Part of a small language model's weights: LayerNorm before each block, tied embeddings.
Each number is 128 + 32 x the weight over its row's rms, rounded and kept within 0 to 255. Layers, rows and columns count from 0. Numbers have three digits each. The size before them is the row's rms in percent of the matrix's.

# layer 13 MLP up, 512x256, rms 0.113, rows 376-482, columns 128-191
100:105103115102170124134147061134094091137077199129105108146083120112154141118151138183106075130112128097090125079139149122146108180105112084102145074165089128172075098091171118146141104180173123
084:139215194169134144097120178089118164131138172147142092125203130121131118080127143100185134160119145115147135086182106130158072131138108091125164168093099116166069147095114126104157143123151093
094:153099138148072145075174124103144118127102089185174138169178119082151146105106159175075136192101119136104131178107139177111207100143113106144147068117142120141153141158146052114133114124157087
096:099144106186105200113136136146093121086097105125135185131134131101110152120096142106108177157148100102116168176110097136159118146152089166105092212125102170195159184138114088059117078137139150
105:104128136145137129085124113117117132114124119082135114169192136057131144117145161185150144181059179141081137112117113148130110069157087104106096178074100088161164154130154085070116086139082058
102:168121170183143138115151154146118088118133126141177113144179114112092142102144105048126118107139141129117138072180154140128142153133105093142169095132079179158136154136109173185085162168150153
098:144180082125110091092112116136069101099100075151182138119145114131096150165131140126130118118079127084141122148113119124126111100165137113082122171143104082124146130125108087115116161134107152
105:087127115156168120183116090094156095100063132070192130137087116117082141101164156122093149085097146089109138142104143104134132141063109076127069067093131191160135102203081109118109086094183118
099:101115115150128123230106141119076100158114149114138149143140141112084101165087113078128180175166118090153116117058116117142151079173138131125135122117160073143072123118138169134172099111127141
098:116070074143102070118139147146147099094151103139191125200173061139148154117176113185109143137124124134139102168114106110150114111152083150154144129107153140118162101145136074095164116167148086
096:118136120109156115144124137169126094137143108117129154109163187147100120131119115169153142179116138107139113152145158163115099129135182086143164023085125127151096140147134103065112120125079161
085:156159127143124181115117090114121143093064092088158107138127132181134109142141092142131175110122093142158111145135097133090112121143108172151111187143119154109117079174133111140108075129161073
102:150165148102133123156137134167069183093142081104163124110135101139193104091168108162099171164141101149114101096180176100058178126191132057143115161178079096094135121165090089072108145130146112
102:099106129128135162087131092091123070149113111093174177109142176119104111121113160156153146090121097171070133059139094155151091141097172083131157144151157123119137184133129108137112097093142155
095:165118126108182062093068146109173167161164194137185099164144135117142061095163146135168125150111129105088136154106118230132165143114134088125136121110116102176118146123208129110089157209137151
098:127146110069078114140182113108166148091154078160092120090225092142121141148160081127118114167112100137118102129151086077166149102149179082197145108119134160135146136097127132127099108162102181
091:152155146079086162084115124140164140172110141054075139115122131185142160157128113107165105124108175138142104103150110118158117093105117168179094103133111142105175084086131074167159123180224111
109:164147068114116148065150130120116063158133093127136161145129099145051164166100154099104154135122117116147155140162144123111142106122192103162147181115100208161135128169142071085181073126097128
097:128193139184145123160108137086121105132157159057084132146107098164139156123161113120139133059114115108097150123059142187133139128122170145153157104146135107122124150156157120146089079184151146
094:055096147142117189122129129145131102109067121130165120088146151088197143167151094123108157133121166048103089106127135169083118134131066113190102148089111152149114155106161161156107199144096150
099:194118089062191120091133162090070147125144139140133086153101088135115103136141101138134144116116133107084102123115066150119170089185069117123118139135089143150087176124144143133151161154137154
109:105169174127055102173101116127146079140114189134109119174154107132127159076090121105166106173151109123076128116146068117104133135099138177095160159134118134104162170070170127127108171155108114
091:102099111084143084134161118134116125096116106097139146120167097185180113161099157152213132154156183124077069157186136107176089131100093112129115122159173169151126101142132132120136142142069163
100:127116098143135119149127149126146130085121107110137065106064182114130114127172086186130133117104111089159184146113194112139158093174101142137136179130137096131084098143078159120124152116116139
101:155131134110110119067158128143148064161118172096173083135100100123131124120146132082103094106145131187150114191125135146115176132101151128185138183143103144138195116139133148115153094113191088
102:163137139129136149187172143110134128151149209093100021184154098139096149116135117083131128078096134092134141143155125122204149150095149148170106139071141115168072089163183073059132103164170116
099:178115144088067081110125124074156186179186115167111112119117147130138158109147181164054104119124116180106162153149147106097108118145137156167134105144132186127179144149113100132135113205117106
097:143131095106073095123181112158095108136110127131133183144084117134122127078134155135126168110143176110093141067159116119113120102115176159135122071145100134094144107113131129164093097100156091
099:055162139123151158153111069113109110118097150091165061102119173183171099219143158115104125159131139131099083154130162141136086115130131140239155120132145117187137124109121125187134139140129071
101:150142136104202105072140146156089117096096128170168194131132149160154134116136155143173135118166128141101111095132068106145096184138168154173119149187122109103160151079105045165139121098097150
100:140076110124168163090121103121091169153146173089194102097091079183130120111138096090134147127063133120090172139137130089128181130069071153170133155182123118187123098137125098155058064143129107
099:158121073136128105160101097103144149162135127110113102129150104134158134108128105106125209171119102090191167046162091094097114075085150113161068160122171127127139081168120098090119047103120130
105:135107081090169118085090140069139128132156111109149119120129142042125063146106127175127146180155128120125147145133150119082176180071127061092093123132106140150141188133146139122132138179139124
101:126161136118180121168106195108079159112175181102103138138140160163141124170185107156154140138122088099124104071108105109099220086146093152106121094130129121152134241128113108115188094145145109
102:130144095135136113130165104087087095126117194153126080161042110108118133137123151208126110130152130117103127124136141182090181157178151113077155124151174176154123159151105125137134125140134136
098:112126111126139067153125152106167098153037121077126168085068121151134118185109127090133155133125140083137146110152130139167104134122151100166175159190085112147110145171162132182111131090189106
090:149122160088109063093151167096154103112120132097136139124115128171099108085210142106145151132170126161148120120127134137160120134155082079139102172125104119168056052163120094153153124109110130
094:088172208154129099107125140172127106119069180108107095135122025115191130176154137134106106124086139143141163175119120107138097115097171105154124098137067169129040108155066166062143116128118156
109:141130121183108133080153151121119100112116125105146146098111098124123102082114125148105141059111099147110154132127155139100146110100132132169128119139188090171182133171126123125127118134155147
111:108133110145126120159093107121125081089115164190192109108143027130106140147145150120095080149124164093135161190188096177131083123147132130144117091112185157179103165119144177137131093187147118
105:081138142114115110122094073140129116120157146092152114161173116068064143141158113145112091151069133089104147190126120117130161159067109093057180129072165153100138105148114143184142093160117104
105:126147117093078149090180113088097133116122143143101084115118134129127120124114162142112099092114125091119073099103102204159142064150131083146168142106109118107087069130091181165176185180116109
094:124178214098134116086174116126153102134110174135123072126098094103128133177148141071100089095141091203116048145152099121116184194096205103155120168095176109176070085167094079154117096086104087
102:138154145147137103089082148105161120148141119138167047144084152089126174133119133097115174095147114139088116145150089180102157112142092150092143104141094109113120138093147110111111125161167123
100:150127102114101107110107103160123118131106123166173033151068112101128114103171133103086131133093141113100135109093061172065147136163118090093133144157124108158133195115134156084137162150122138
107:121150125178132112112117125115090165102152087144130137107115118153078166104140136046131110152119175129140069138135129171104147126112136047090166107099119156125102162199105138157094172132149119
101:117141132190112121147092083108107103119148174106088081201144162065164102121068164080077152087120124129093205102123149168107173112229062140135119145143101134152173088147112094081084157174112076
108:143138162118134091136099139111135099120076086109093094132163154104120161123131152129074120190137153193077144143118095124121105167136131154153116131122192135091133122166115106072141161105148133
097:167200132168136102147125146117148087173162140091061096146087167163107098076147192111107170098130132158074187123123121134124033176110137108153100153108157157106161119175169150162123144205091120
106:090139131170156107095110127086127212166090176059094166125076161168162122146190104158123131098126102153105146175132148120133087150084104062087129164090123131123181064169210143087130208151112115
095:100083123084149145116147134082089151124123103107141132165080089111140134114158177138167133116132055072096123159183116152129123079138097129175117083161134160099109119133208153140149044101123120
103:124060143121184120114147153080136132195137156117118080184147128168173129129153110147119174150120089147107063124135139228188099152118127160123160178158138171152115136123099205192172142161192227
097:150143170117128102147162120136077070107108135088145135018133174154163151053194125140159178133144136131092114146120153112156115091134192121116108123115158105176061107116144095146163119099195095
104:103117179137135133140164113170161141061135101159108089078124108107150093165176138120133172097139134098098101050086134160098118099084153081183169149169112157122125123103107193153109133174157094
100:126081187133079169130116113143120126145158163088107139143099107179103099100133146076148108150180136150120085083122092087119141144118163099122104120127172069148085141099112123181181110124127085
098:114118100067096088107145203158086090212137162122135124107179096096119125135187135127074185141132166145141139068104148136139157222109167140116119134139144138144117084092181119237069148155145129
101:130175188139148136133103124046148211109153144109147122082117181128124141186128121090156120180137154147095155141085113122113084186092106093138143124216110095135142123112136122108130131188101089
093:103121175150093044162191124135132152114104061100129130097135149235128146124138072125125140098100155128122115166197125116170089112132136153131197142173107150151103147177125101124138200073165175
114:090102170142125112067163116095122099126159201121136094133155120179101136134213152109142089130154093090134123069133120210117079123192143109109070158139171117131085104137119113114126164112124092
102:092121146113145099117157107151190121094146171089146154115105124089131117156098032131148165116138138133103091126106125180172120082084138136161118196120097192171072163148114138151214103133134139
107:132123078088126125173120140161126164111127162090129112091134166136136097144108165062155133111075115114092154068159101163178119129130097151139165131095139164126199176083135092115103139130132124
085:117162081118147147146142116130156148130101174118091143135111142042144145172096109133090138099075177077120149118160077174152124125101074133231179193140134122241095107132193134073111141123157117
099:192173121158105062145108075111158139090127152171149119108097170143088133166179077129139111093142122126117106105174146118106114135127118132136171083120116135111100089176136118113135160156150116
102:136162159144077142125114070150092115090081115083131117168110089161132156156117190147128136151155084129114081151143128141144139140075186161180125189121103164162140165100115134157142123157103142
101:106121132165117110142161145078125149129194155191114151108079114147160197091114093084029155094167156101101086052127079083147126131101133167139186067095125149204182118161180108115099098132171149
083:114124070161164165112189120116099124077126150088165146168144092172119124173158149146198134097117100118113122047198149098097080099086151126131139140078114186151140155132138137206189108127123115
100:133140112162107166174146089165088160104100097134087126065148152125041046159156157133173171140096108084175144147078141112173146110120130107112156158078073095154111114093149098129135129107112170
107:124137116102146128139144089127149070126125108137117116146131124143109145072136130091143141193103140193130137125156125127115108129128154120107095084118154120137032124125091107147205104132142062
108:129222152158166108154147179156087108132110088080122104096094144159130139138172057072114163124183108073117107108116116153097115114149175130154102104105171098059148177175119123126104067130164057
099:085132094139098133103073150104169096151165150119152102088091130085137097113181182152189151144097140129132103140105081123184099066128117078138139116103144139147166095175211144130164087130150139
100:158102123130116077119105125150063090182178117177111136099130112152156080155123131153124134169125145078153148142161110142115136151114151146132172093137156184103151161147140175115111114181071160
083:131113090178204111057099068133106134136108141113157106194089142108131144117101068176124157115159156175127111169115114119165107135116102155121123149155119217090140085094128105184113150104138103
102:197082114183177106112115152150081117186123039144085176109159120132100117141100106150113141078099122116140169139088145156116119140116087085118095104097152156103101171127143142190168118158144157
084:124194124124190111121168120176111139099130089115078141163123101084105175182098146106121132090144150183117096127172044120106159091158101107132150164168151193146115101107158098145147159089122151
099:095081132165129095057135102196138132161138182130072124160157158134126150077154124066151130121110131076079112139109173169189124125132107135161141125127102126159099087084139096168134124192157091
103:236174124174133063160163142147134137147073174097082110177096147197139074116136124132170125168158189168080137200107081134113191122123169159105150104106090157214135124154142132128120151115107089
093:132172168159169142167159155153147137152167129142098109100148082153144128167174126131112132088124136157132104112172151135163123100136144094143137140079098093109148107151121143181160106117091065
089:117135139067132158133161154100200115085082181175125135127126128126105089101131135095106114088089130168102147154114141127128133128129118182128119191110135114126043165177113167133118113108112141
104:126117086170116109122093107157105155058097148157135122097153113146130229127167082127129074178143127118067130154164137185098132099066214174142146143121091098152118171164110094096136102139192139
111:104167102083093138144156187191143132137122187147169142174134071152191061129143094156094089115174092141163115126137179169096117100070118133114171146168207138105100107151138094130161153154164112
101:199096119140136111152142143094109112165074108120113122109155142111183078085128158173149114067136152149134098121150135162108162102173146144157091093165169148119076132112151068099107201166118098
099:096133173193198150111098085178117116090110188110181165124143149163128148159087116068133129145213094114099112095127156104104105149153151182133160135142110095154054142161164167100187148120152132
108:088105129105174070131062104102129164159169129105120113116125161140117114164134171138150116114135181106124137103117172118151153111114098097181158094158128121140098130152131134053117106087195114
105:132097154087132130105103098136087134137168152135155114081101141125182065142115115061222127144147154104084182108115153166163150098148127092130148105071129105138099104129191064109126090160147145
097:134147141154177136073072115152134112155153082166083076137179138100052108138092141115120150037143094100118088156132094156107134157143090122138107134144186106141171093115174148182150173087206114
105:133117127110147147103120170125125109107143097146206172080157090134138037113148107141103142056135125148134094186133115149054121146195080138094157091133127110125096117142096090131080159058186146
094:132080196114142093104083098186133161155101101139176097163089173110155119204089094125152139111067141144108139093056083104168105133142139107129140113112079139148133124141164090121154137142124021
101:162102129178140139201087109138107096191113155117113156144192105151132111171175173084216147201084085121107129066171128115093105166161150119129078132122119144112060123127129112071141076120163096
099:168128159137116064122096100142142140162116205206119113093089153202099098100144119082167154170119115136046144154144123137075135115186149132112177127166139109183166168102090050129121173152136144
100:124076141161143137142143121099120082113086183106074118125099148124098222156146145175142128087166128102147183127192100112157134179109160138137102137073110137095080125118134142090209096127108105
101:147111155134067073231126110154132150145112157091204054106115076071154128135073123138171131122137132124103111086134102071113092168121117123155100117145168160141097161119109119162105100156127169
097:092100116141154051151196143132102094140160114111091051106168171166154129119109139129099144158105129100124185103147183109135108180094125102146153106097153172113147156047127128087102077102146113
105:122145104139177094123155117096114142119141118126083117062114138102145122160137215134161140158118160141118106104157130119180132059091156171170177140196168138122122123164100087152157140095147112
109:157135088223153098086130165146101185076060109087091149108093055207189138124133112093151154143128028126116167114141105090159115183124101134093075116164117164122095122127125117154177104130145088
104:143118110131097134136196171134155162064119113141111174135144142139122117133144126113123139155127125038085160152073166192124124084106151111116138137169132109097188113101130137155131084171170121
093:124110126115124138150097171100079109125098116094080139149186159126137115095113135134181132124130147133144114093138094146092121166099106095133148138182139104155115176100137153142154192129123111
103:187137121139160128138139152146137132087133091106175114075112122120128085112138115122139100127103072074127098140152193174186110067133139133146137081179086138089137129182100054150163132109183094
085:104133168132079139189134166044106094156124078060168066096137123165139123147117152109131171146184110156185120070141169062108140157087157150069156129105120142123138147120156094186175123124177165
088:199131165093175133137136227132183118144147132133134149160131106124102110083130177173114103138068130104123187137126141146108197153124109137193143126114147152167135157155155141086154074118152138
101:123122108165110134099175120106159107108131079117139139131162120069128049091126108127170148129055110087132049184143119146105137094139110115181104106176101155177129157096136130160148172128127100
087:108168115149163135118119133211110169099143105080147091169088133112134113195107099187163120065151141113112123138120087145109073118176117122112136220122125147150144044119131111115202177121138139
100:135159141108209124105115096159148133093128163143149104068213072133127137109131129021062123129080017148133180092140106177115151142165140100125133141145145167104084129134159132076111170144142099
095:213133090124148164091036120100121080151110093098151141115105158146169107122159130170140121092102046090077127136110112189093101142081124122162128147156132126160143151178157110187084169193123219
097:142118097125154099156073155099106186185144128161154140167196094097146083132098124077114134132061135109100119100116169140152146082149136145120136154144121100103194106156146121116144107146152133
103:194116131155101179116127104129080165156115155134140116060145147122129143154184116208110139093091122074140122153103145108122138143141124140132132141116186119126061184117160132109143127122193084
102:114140105124130125119080122163145097176086113101122143100126117151182117173124108088160184120073170116072175156148149090096201117135137075176168090186204101127120131109103090184110158102080122
098:105137137124124164103111119076116147135144056126167168100154100098120098079151132157094166102145104076081098106107123118122122120186196114128129166159134104122122094150084129148125179133093135
# layer 13 MLP down (transposed), 512x256, rms 0.0772, rows 376-482, columns 128-191
102:133111068095147099095113134135178085120073127120134119121123131181172121137151141096137081058119101105185158133110141135114135113171161135193104113142125145143165145171171100155136124145174117
105:106160136113109191136124118139133144118157137127187121156107129146164171069104122137164098121149131137173166107136086106091111084100114134170093188091098133138114129138085122169185162159148103
089:139171127138126090113154132156174109139117147119130152116111133090175156080130136102100138108143144152181110167120137148079136144099126103080100214158135136136158172118120163121141082182144079
081:117120145143116140075143143110120154170109178115102129140137122168038158080118105192109121151114159080153145139164103117049183102142148096201122142121094156108114148094100152057116134062143114
102:072075076167186134165054118174124135127066152121140129212139115138134132114098196124121124126157103169103171080098133126102147095145144095074101145095114122147186121104144129142163122152145153
107:089122100084059127138104138112114070119150108130111075160153094148125165095109135164092191140097124089147167114134143124062097155106122147096137133088101092151166072092142183140067090157116125
098:149205212104102082095142149112127114126134106111132135130153118165029115146142115118130174109106115123050144195077144112132089196141126122126079063165119146134138100124086201126109192073156129
101:083148160118128137166192119120190134121080136170131086189103131163122120123077147085083124123113174081088117175075099159186080125129102166144097080138111185145120107174067117145106117134124132
098:091120147167109148154129179055150174116148180111116156138107107144118056133127148100041134154138153113153073085133152136155100169202060110050142104099152127146100118115152147083156080184126132
096:145147110102119081108140140155107074128145107108163116112109087094180147126175068100159120180124079131131151129156109125107067125067144111143126123070122144135070079069080179100116166123134169
101:081107167152112107099131060156128169082143176124140154129105138107123138143104117154144065057139124107088084109100129113161109116151162104099113147090174136148154176119163147118117132213157065
110:145092125137155088107094154134131103123040123189144092105092160110143104108113093140102129132084142079255146132135161137103098134125119100152044091177119103148153136157125163088162150173156074
100:154086093162134065108080141135160098115029134082178183132090164095170121101159154179139117193111126146098149111087136123131105153119121088105094057090074144149082054159138150143136115114098118
096:160133074131111099167048147118132064165135139080148145073103169147123118117131150085137150110117178132139135123042104135111178118148173174160099149093143151179150120067155095076156173136152164
104:078095111134149092120118203132140180116202134133131110107116152187110112130147135139118099060102129113108171108082098145162165095123118136047114165089101155155118099086124075128153076111150117
101:106131050075135153112141143115185139112113138106192099091140059110172108183145115116152109105144104176143169133094113144124113142150165131101111109128063137104105014161160157137106161138168135
099:125121118115110118188097162105176085151125162123140124107169112137079099065146095067073112152110112155236123158119095118117151122143132114121108148132138082105121152098201137123146118087147144
103:175074115143148128124122152148157172182097124171053186099078064136120092137218192147163129132200148155080100149174129152134202136153115144127139112117159085096179146159124108099136114117118147
099:136126132119164107157127102124158113081168108141087222149135161151111212089123057167143188163141144130107101118126200136089129213174163118137126107108100149132115143138176108120131117111159133
100:086114151120141118209119123152127167069100148168170083138113133099096132108135187111161105136128114100098097098095099134130139070112188112121127153149105078129103137147123048188100154135099167
114:112150093141115089152136134130067102129136100169174127134077066139157125049144123120133097173136119125223143114125136109101129120150128166136177153121125068152210167150163223132140139103130184
105:123132127109117147167148175170064183102103153088177103158142175075150133141148127142182106105135087154133163091162157137123109106094244144130194138176151129092111048136164127135149113117132079
089:100190136161121130127155167115134083115125134135159168098120147114148136156110121160158138047126126146078191100088153129056139075141154084133120193109106194162132175113064117145122101109135108
103:118153124103156140074128191101130122094170112088165149103086164131114163140089144101122133170131076103145146127040073128117094115135163116123112188128084152149117153140159150137165145130146096
108:181094116156102112144151097138138174128108123162163138107152163129119151070175137131131090103149114125121128125064067113096111171090183124088057074128145109103154085158121152094099076112148142
099:159107109130098187151168153089133148097102145127115180115104125149132143143147152116072127134152117104110122139154150135116076121097129122120177094108138110118131202135120098127126120134160145
102:116143124186068161157179114149109112087127112158111123134157116149158093133255098141183110123079165133123159159107153190161139083137179113085186082129135119189057135124096126082154061124180131
102:088168140131162148132159122132198172059156143152065126090127183082139124165131120098154109173094129089073069130099156077116134171085050120136127134099141076080131127163177086130151133146098151
093:178089096100131099144119124150160174121136166129115171141151143098121087166160154152076084123077084080128115126048102179129151095181145142137087118122100088092138047126108132081144168192179139
102:130117161134158117145184117115118101131149123170182184053105118162112072177111145101061188122126169081149140122139107069121114087135142123070144132125139128153155141105115149160122090089118069
099:075116069093185108140189128190074151166108187145043163192131108097119089138096125142164134159147114135161110141143176127126213101145099094187085193115155120157094150129101201052120122153152131
102:113100142149111099109150111124135141195131090144127144150092051156144134149107119085068085095101130185183160076131187100124112146120144108182157148148133159171211102111120167095118119092021160
107:115105159146106108131092109142152175122152156149143182135150130132136140124146102157091195117077162172133093055056116197127152120116142142182145123092130141056116143105125131128134135165164171
106:114205091092173108143137161096147095124106126142134136148154091199103181100078085163088154140129113110134134095139173169133185111119093109134118145088101119144092134157169107127124099129094179
106:131124122144156134161152110124176065139145080177144134104162099133135160110062172168077099120139114151146117097131129074129142149121102143092097113142175080138165176095171064127092115174082165
100:131146160129138098142078145112100122122103089094185198140055183092148100084107146141130097116169131171255130108080113161109151131087147210192120170096100148170113128161141143109125074104159137
109:119098103045158144197115120126126138116077147152116146137082121143150195102112123150152169157120098161228085164114114140195152134126178164082157157147112087116164084145122138119116148087067160
098:077187139059125130142157125094170135199123109086160131150130081129142182017140116132137102095113111158174130155099191115107132097068097146106162184189141116154137177138101128139130171124144123
096:168128138151130069138131152103128120123104128111106101076107123075207188106161133175125102118168118108132097092079108126177192160181119125113112152074123123178138118141154107072146092124189191
107:035197059129132143128080129161085112078183126109136207141128149142109085114149199154110123135172142109187127116148160123106175093099119114097122130137155105138114192137054181130090169133093154
108:105117122077134133165100085145100100119141081106142094166127151117118128146139105094134108133099126144150137116125113089179124159118098129054089117106141095114135113146155135098192145101100090
099:061107130116139149155168142194163091124071122067179095142096137137132141137126082100149127100090093114152076134160083130135142154142087096150131204121126140167156145108096132151140140179061129
110:109174091060072097129159123127123121101134115117128148154146121132105180222089141122172158110136109173121107137100148104122163114067151120156090096161171135110136130081108154062135165132144097
095:124109160164162094224073131128111123118154106189111091078087089136109134083162103081102135182146165141111124108140108132118136156122147223152122080138139134079149151144151137089135157093118174
111:100131126098091131211085074144156073118100114161135101126107179111126143117122159110093145218128091114156091158090118139107075128142136143117111119141166124137106148068089077069159118126099136
102:046204108118144103133160116115134145085045153092136160119161114161172147121083125121167164088067158140129119095144131158076133115112146148143140119113145143120130127106105098155078129146086168
104:122161124149122143149139099041145169160114109129133109153134126145097158124121108127152095072145123072112130138156156097085070142065157107143159147158105114103082101176092083077111121133102090
096:103150130130139137174109089094172108137092137150172087090171105170151144132105146135135180079211078152138070107076124144117126092144172115077134080147163118168193213116125129124117152128125128
101:171066149117050177187156113125127103118185129175103109184135151079122110134135089069151137083121158095156170152078158180075126162104116127150091093135142144161160195162152070119154142153147140
093:074113109108147166087113089124141155155171134114148156172133117136212147079102160128130030134146077130145161142181176110194160133146112154099167115110085101128130038072109116151095176070160093
114:143160127064158177128130117146108136144154127116131137126051134135193135119113098143094150148120150169171086144143129099090127166137127135119135097155139156113107151109116095077098178175133093
106:138066113131150155054064156152147093136116199104170163100137108148130105128158142174075115150101177119124123131127145167193126151132146193158037081104100153082110089117082153142151142139080134
099:195111135152094086141118103117174190143133167138158122109126159111120114152217118157130135185145139081147098136098114162143208110111163147101093087138098092100161112182118126119151153165149137
108:163129136144179122126143165104126103152127115093177140098186155130099149081129152196120110145051108097136173171120054085138148125130177122116159145148149151099121117156083127142153140123169162
106:100219134176113120095148145114127081147099122118166096110119144115123081162086090042111145089101179121171098107121115106132165057147130061192139156128116145102146150084108096172182132143134133
097:087147104110128095140127156113113120124093115107093114191124142102168157201072173113158138183152115136093090104127076129204157123170098126125129067132068188165150106138149086110163100126143089
093:086148144163077121133095150168139176131125080120136161166163089063183133099169171119055112150073154133136141156101151114126149138163139132134149158168118064066168160139127172105128093145117117
098:153093086106139127125148083144144123090095128186136124136126110153063187093143132126083160177150105202143131116122188153140065172127169187140162147180178128108077104098142152098103197117152134
108:065103127157149074126081129159114113163135169132153161161154132125094160127148144098112049113126094161157130065041154100078137125136102137118151164168170142143123115141157123097067124039147109
099:093135140168166143168050146126107059091188136124153154154105118165158138141111110079136115080111100117106071097189142105145093103147146099140086140111101110130127140121170105194174108100099129
109:123166121105163123107156112107108127160115146107132119111144138126113162090130174124140101151135139175152097088115043118196140155091110122137150055120119097150114087153133162092133118106117165
092:132170065133094162096157146162190145153096101095120076127099149123146068160143099128093158162080113085166117164116124154119058190147147143142078078150098081144118087094160115091136175164111120
095:139100122146092103166139090067168103101023168045109104144142104098171116164120119136133094157151130069103090082151096127191167182137112145173092081108135189133121108079153205152113138142114128
104:157168170106139154172095142140117041116114116111123146154117174088151106138133093165140128104098122133164137138053133111152179122122117093110141134087156113173131133094126103098113111112104138
103:122141127159120132132174162094109165121030105100161179138077119178145156199209114063114080090123130090143158164112105128139136182138196176130103147109226168110160149136084112197125138140123123
094:153097106168119128142143132115095091122180127131119086163114181138120142139127128121081123207129134075172105119164117129171091105170155133134162145120189114079129195084101128121116160147109119
103:232133124167182128126167111169120091163083133170157140126124075093138113062075103160137123066117126167111097147151119161115130137138127145130134112212157120154116121128083150124120120115114095
109:135135132183160101132135121058110109157102108103168121121088162159103125151130098079148120151122138120109164123139101131115152084136083115158126179146141126141129109103171124107155141184106179
101:117176169146150116140132156128133081091074144113159111140160106139090125119142129134150092101104132169143131162163141177168175055140121082103092121103174084151144196160133067064074150149130157
105:139125118136186139106072148156055022120128139148133153023105121083197104146145094135150145069150157175111140134103151079153104138058107082141143165131104086160096181135105172084113155120102141
101:105115110124130146140097077141103131104099102091126123181116090092141126158146110078124131162144143112121114104100106109086126104163110091141157212161127127070196148123129147093080143173151103
103:105092128162120143077215115150113177191120076093136090200144150102120109124121118080142112129089106122231085083130109134083152139126188144105136117085147134090137143129150154044071143160106138
090:143096122143145166150194159111140153136145128144097087097133065163110114129131114087104067135111157128142151182147160164076118173086157079120116156147139099158133134134153127175079153159130154
103:113078124147159100068127111089110079155158095096095090101159131137065165138102120107150112125145175148086162079153138060088166084113171097171170130112140167121240118121131105164156058115127114
101:150200106166112100115127109072072161144093077093130125134084136086173118137110132119086161124124110113062118091146089163076147176110142123152143138167169059113125073061057132138121071168113094
089:122094121148125090150160176160083152076121115139157144117132130125155129134132086210145083095126148127149189144135149169105159150101120107122120174087137141101072179085131096130147131098157162
108:174119119122163159052090205233130140100100080128133154144106126185139108138146119121093157075149147132129181174107106105181110118131135129142048143143099149020071128139131119091195189078124151
097:182152083168097158143132154132215177171116189102121125105144055175122154105118102163083094134120135090127133100043094123148098119093170165100146196145134131168130111061062146157168124158180100
088:082108146173167155115122156164132147151133109104102095139147144140127147137105072173144039142103167136137085139123135193110147146123134133160126181142114062176120094128148174109141111172131125
100:134138109115151144122140171132127092102134155170057148118174191088124138148144137134134174166131088148093167163141091124118136146108100089100141126113134045176110166124084135113059098118142090
093:075084184109111154148090125134121095144140038112104125152103094130171086192145131033132120157141050086148143108196173167084093120104167143157105141127112094103134128112108091134204110139119091
101:216119114131106085135150136129110113145159111172141122068110016097095173154135114127085093112170151191166154098121050124121111128173120138106147077107115144097081126082149186161056092110174105
097:186168135178127107144154089138118100158156152114198088124103144135143138159099140139132023169148155084136089127098080092172132069152098129132114140135073138097135106131138114214131128113084117
102:114129166161085144167131136190138071112140135123122094085086141109139059127091107083135104104188146165175162171125156132177139177115051143129098175134125115124154111122150114142124138115105169
095:134148174106172137159113132210146176155152160081077163186107170117095084072132118144152138138162136141074131133097125135136167106163094144050132161137092134092151140147146145173109151133112164
100:108138130099159169142109127162081125151141130149138131139142146096126182148136103159149086130106066179148139151099146159140155192134109099145077137078161144115097105126146110147120102146142143
095:168099174109187134077217117127124082119109121122127136122150135149081124164094144180107069095168111159102153137138091139085127131169145096178138086159148133183153113088123103100130131103119053
100:101134114144142149105090133130139132104115123223105142150114121099129110162154125170126076156103117102070140097118095182210167104141167154135110140153163103146137128123050160114088091111137145
098:102122104206190116061080187139199171109109146168134174118139130114121156139086078152176076129152099101113173133168120152132120101098124109125150106148111164135122093118117176152135168118137182
097:098070139119118080102134181084086098173131136134112124111123170183098162053133131125105130178107133133144068147147105144127139154087123100080110130166162100108115097102140126140179111142098130
101:140115077126147120084154086065132114118164090167134160061172117156149075077183140097106092105130139097133134142123095073093123064148133144097115113145093108119098039200145119208128127144173079
094:150105087174139083119140125089096116153121087162105094142151115136123148126182092144183067144165132125082143158171113106145157175094094055174110111104113138192135188122132222141127091117157155
096:109191124147093128106152139092177178195142084115148105136118099084153107083174141177114130097157130113161151106148140050148093131133171128081088126108128132080098200101136134109152178148116141
105:085109121148139097128150126132189128108090106170102142125066089145134123094166158078128181136127110131058140118092113044177073087100120121082154145076108075088116132125116062116148150160118146
112:155126105123141157097137105118200094127111155153179147136167182147122144133099133114112119159097154080164122121088186095124176090110135134153123159170146136099097114094139162170121124149142125
094:194115178150124123098193095120176141095168138102098108157142079083072162140116122101103083190119139160099156133087111120140109134114128084081059156167110121139140217133121086179183105121140135
100:080106100202100157079053101098107110148169130124129182219132162112121134109149118149105137101195127082137132110095162150189197099169109115146146110161136135175123096172119143046149133116114143
105:108113145119108150115131145207147099130125145154146152181181161120116135132106147135064140104092132125208171140114174114149138143215148126117091156108105156125104116088148058115149084121117167
091:153142137113119131136064112093066135181103140101130168143116074137059110095152141123108175220178162077122083120133155129129142141149126134096115152251089155142128168131132197180136143084100091
110:092147120134157119107105146139139072128180116154132183070127104154094058138113110081101192130127085105178166146179149120126167077157110045096154115117107141066090143141123076137120123092154169
118:145187137118135142126131159226136128130073184104134149146115123172122143081110159074136129093101143155130131155062149150173186122162117150055141120190165214161137174108111091110153069093183187
103:112106105151097072147132121109134118103125175117147098122102144100157074131103156153110103072118110175161183108171104110162087132097170165111085079166135219210108126154149146151162125122167092
093:132111071116134125139092123065132143099119130116182140099144115117053074107121124132156146136197138131171071116069131103117138200113130129171182158186136074083121058101091128116089158167167107
094:146157117080125088199107132097159087101143134133142135116138156140150125144103138196106151078091158137102100097108123079154142124055146204069139090118145101123066123168132183106153130196120160
102:136119173124133169064135102124129176170147086075167118198127151140129143156083065176112169156070138127199178136131173065144170126090137214108059118124127123138153143106135153093134205174108112
107:130127132153173145117104131129110093173092135135150147168122164135101121139144120187164089135139077104173175103162119008097145171138059129094131128155169128140095083127163191066125142117102097
098:112084119131241075180191122169129162147142120156068157125116139120110110189143124127171120088172081181107146142088120152100153099128106096102120133056156165149110171112132139096143156042149121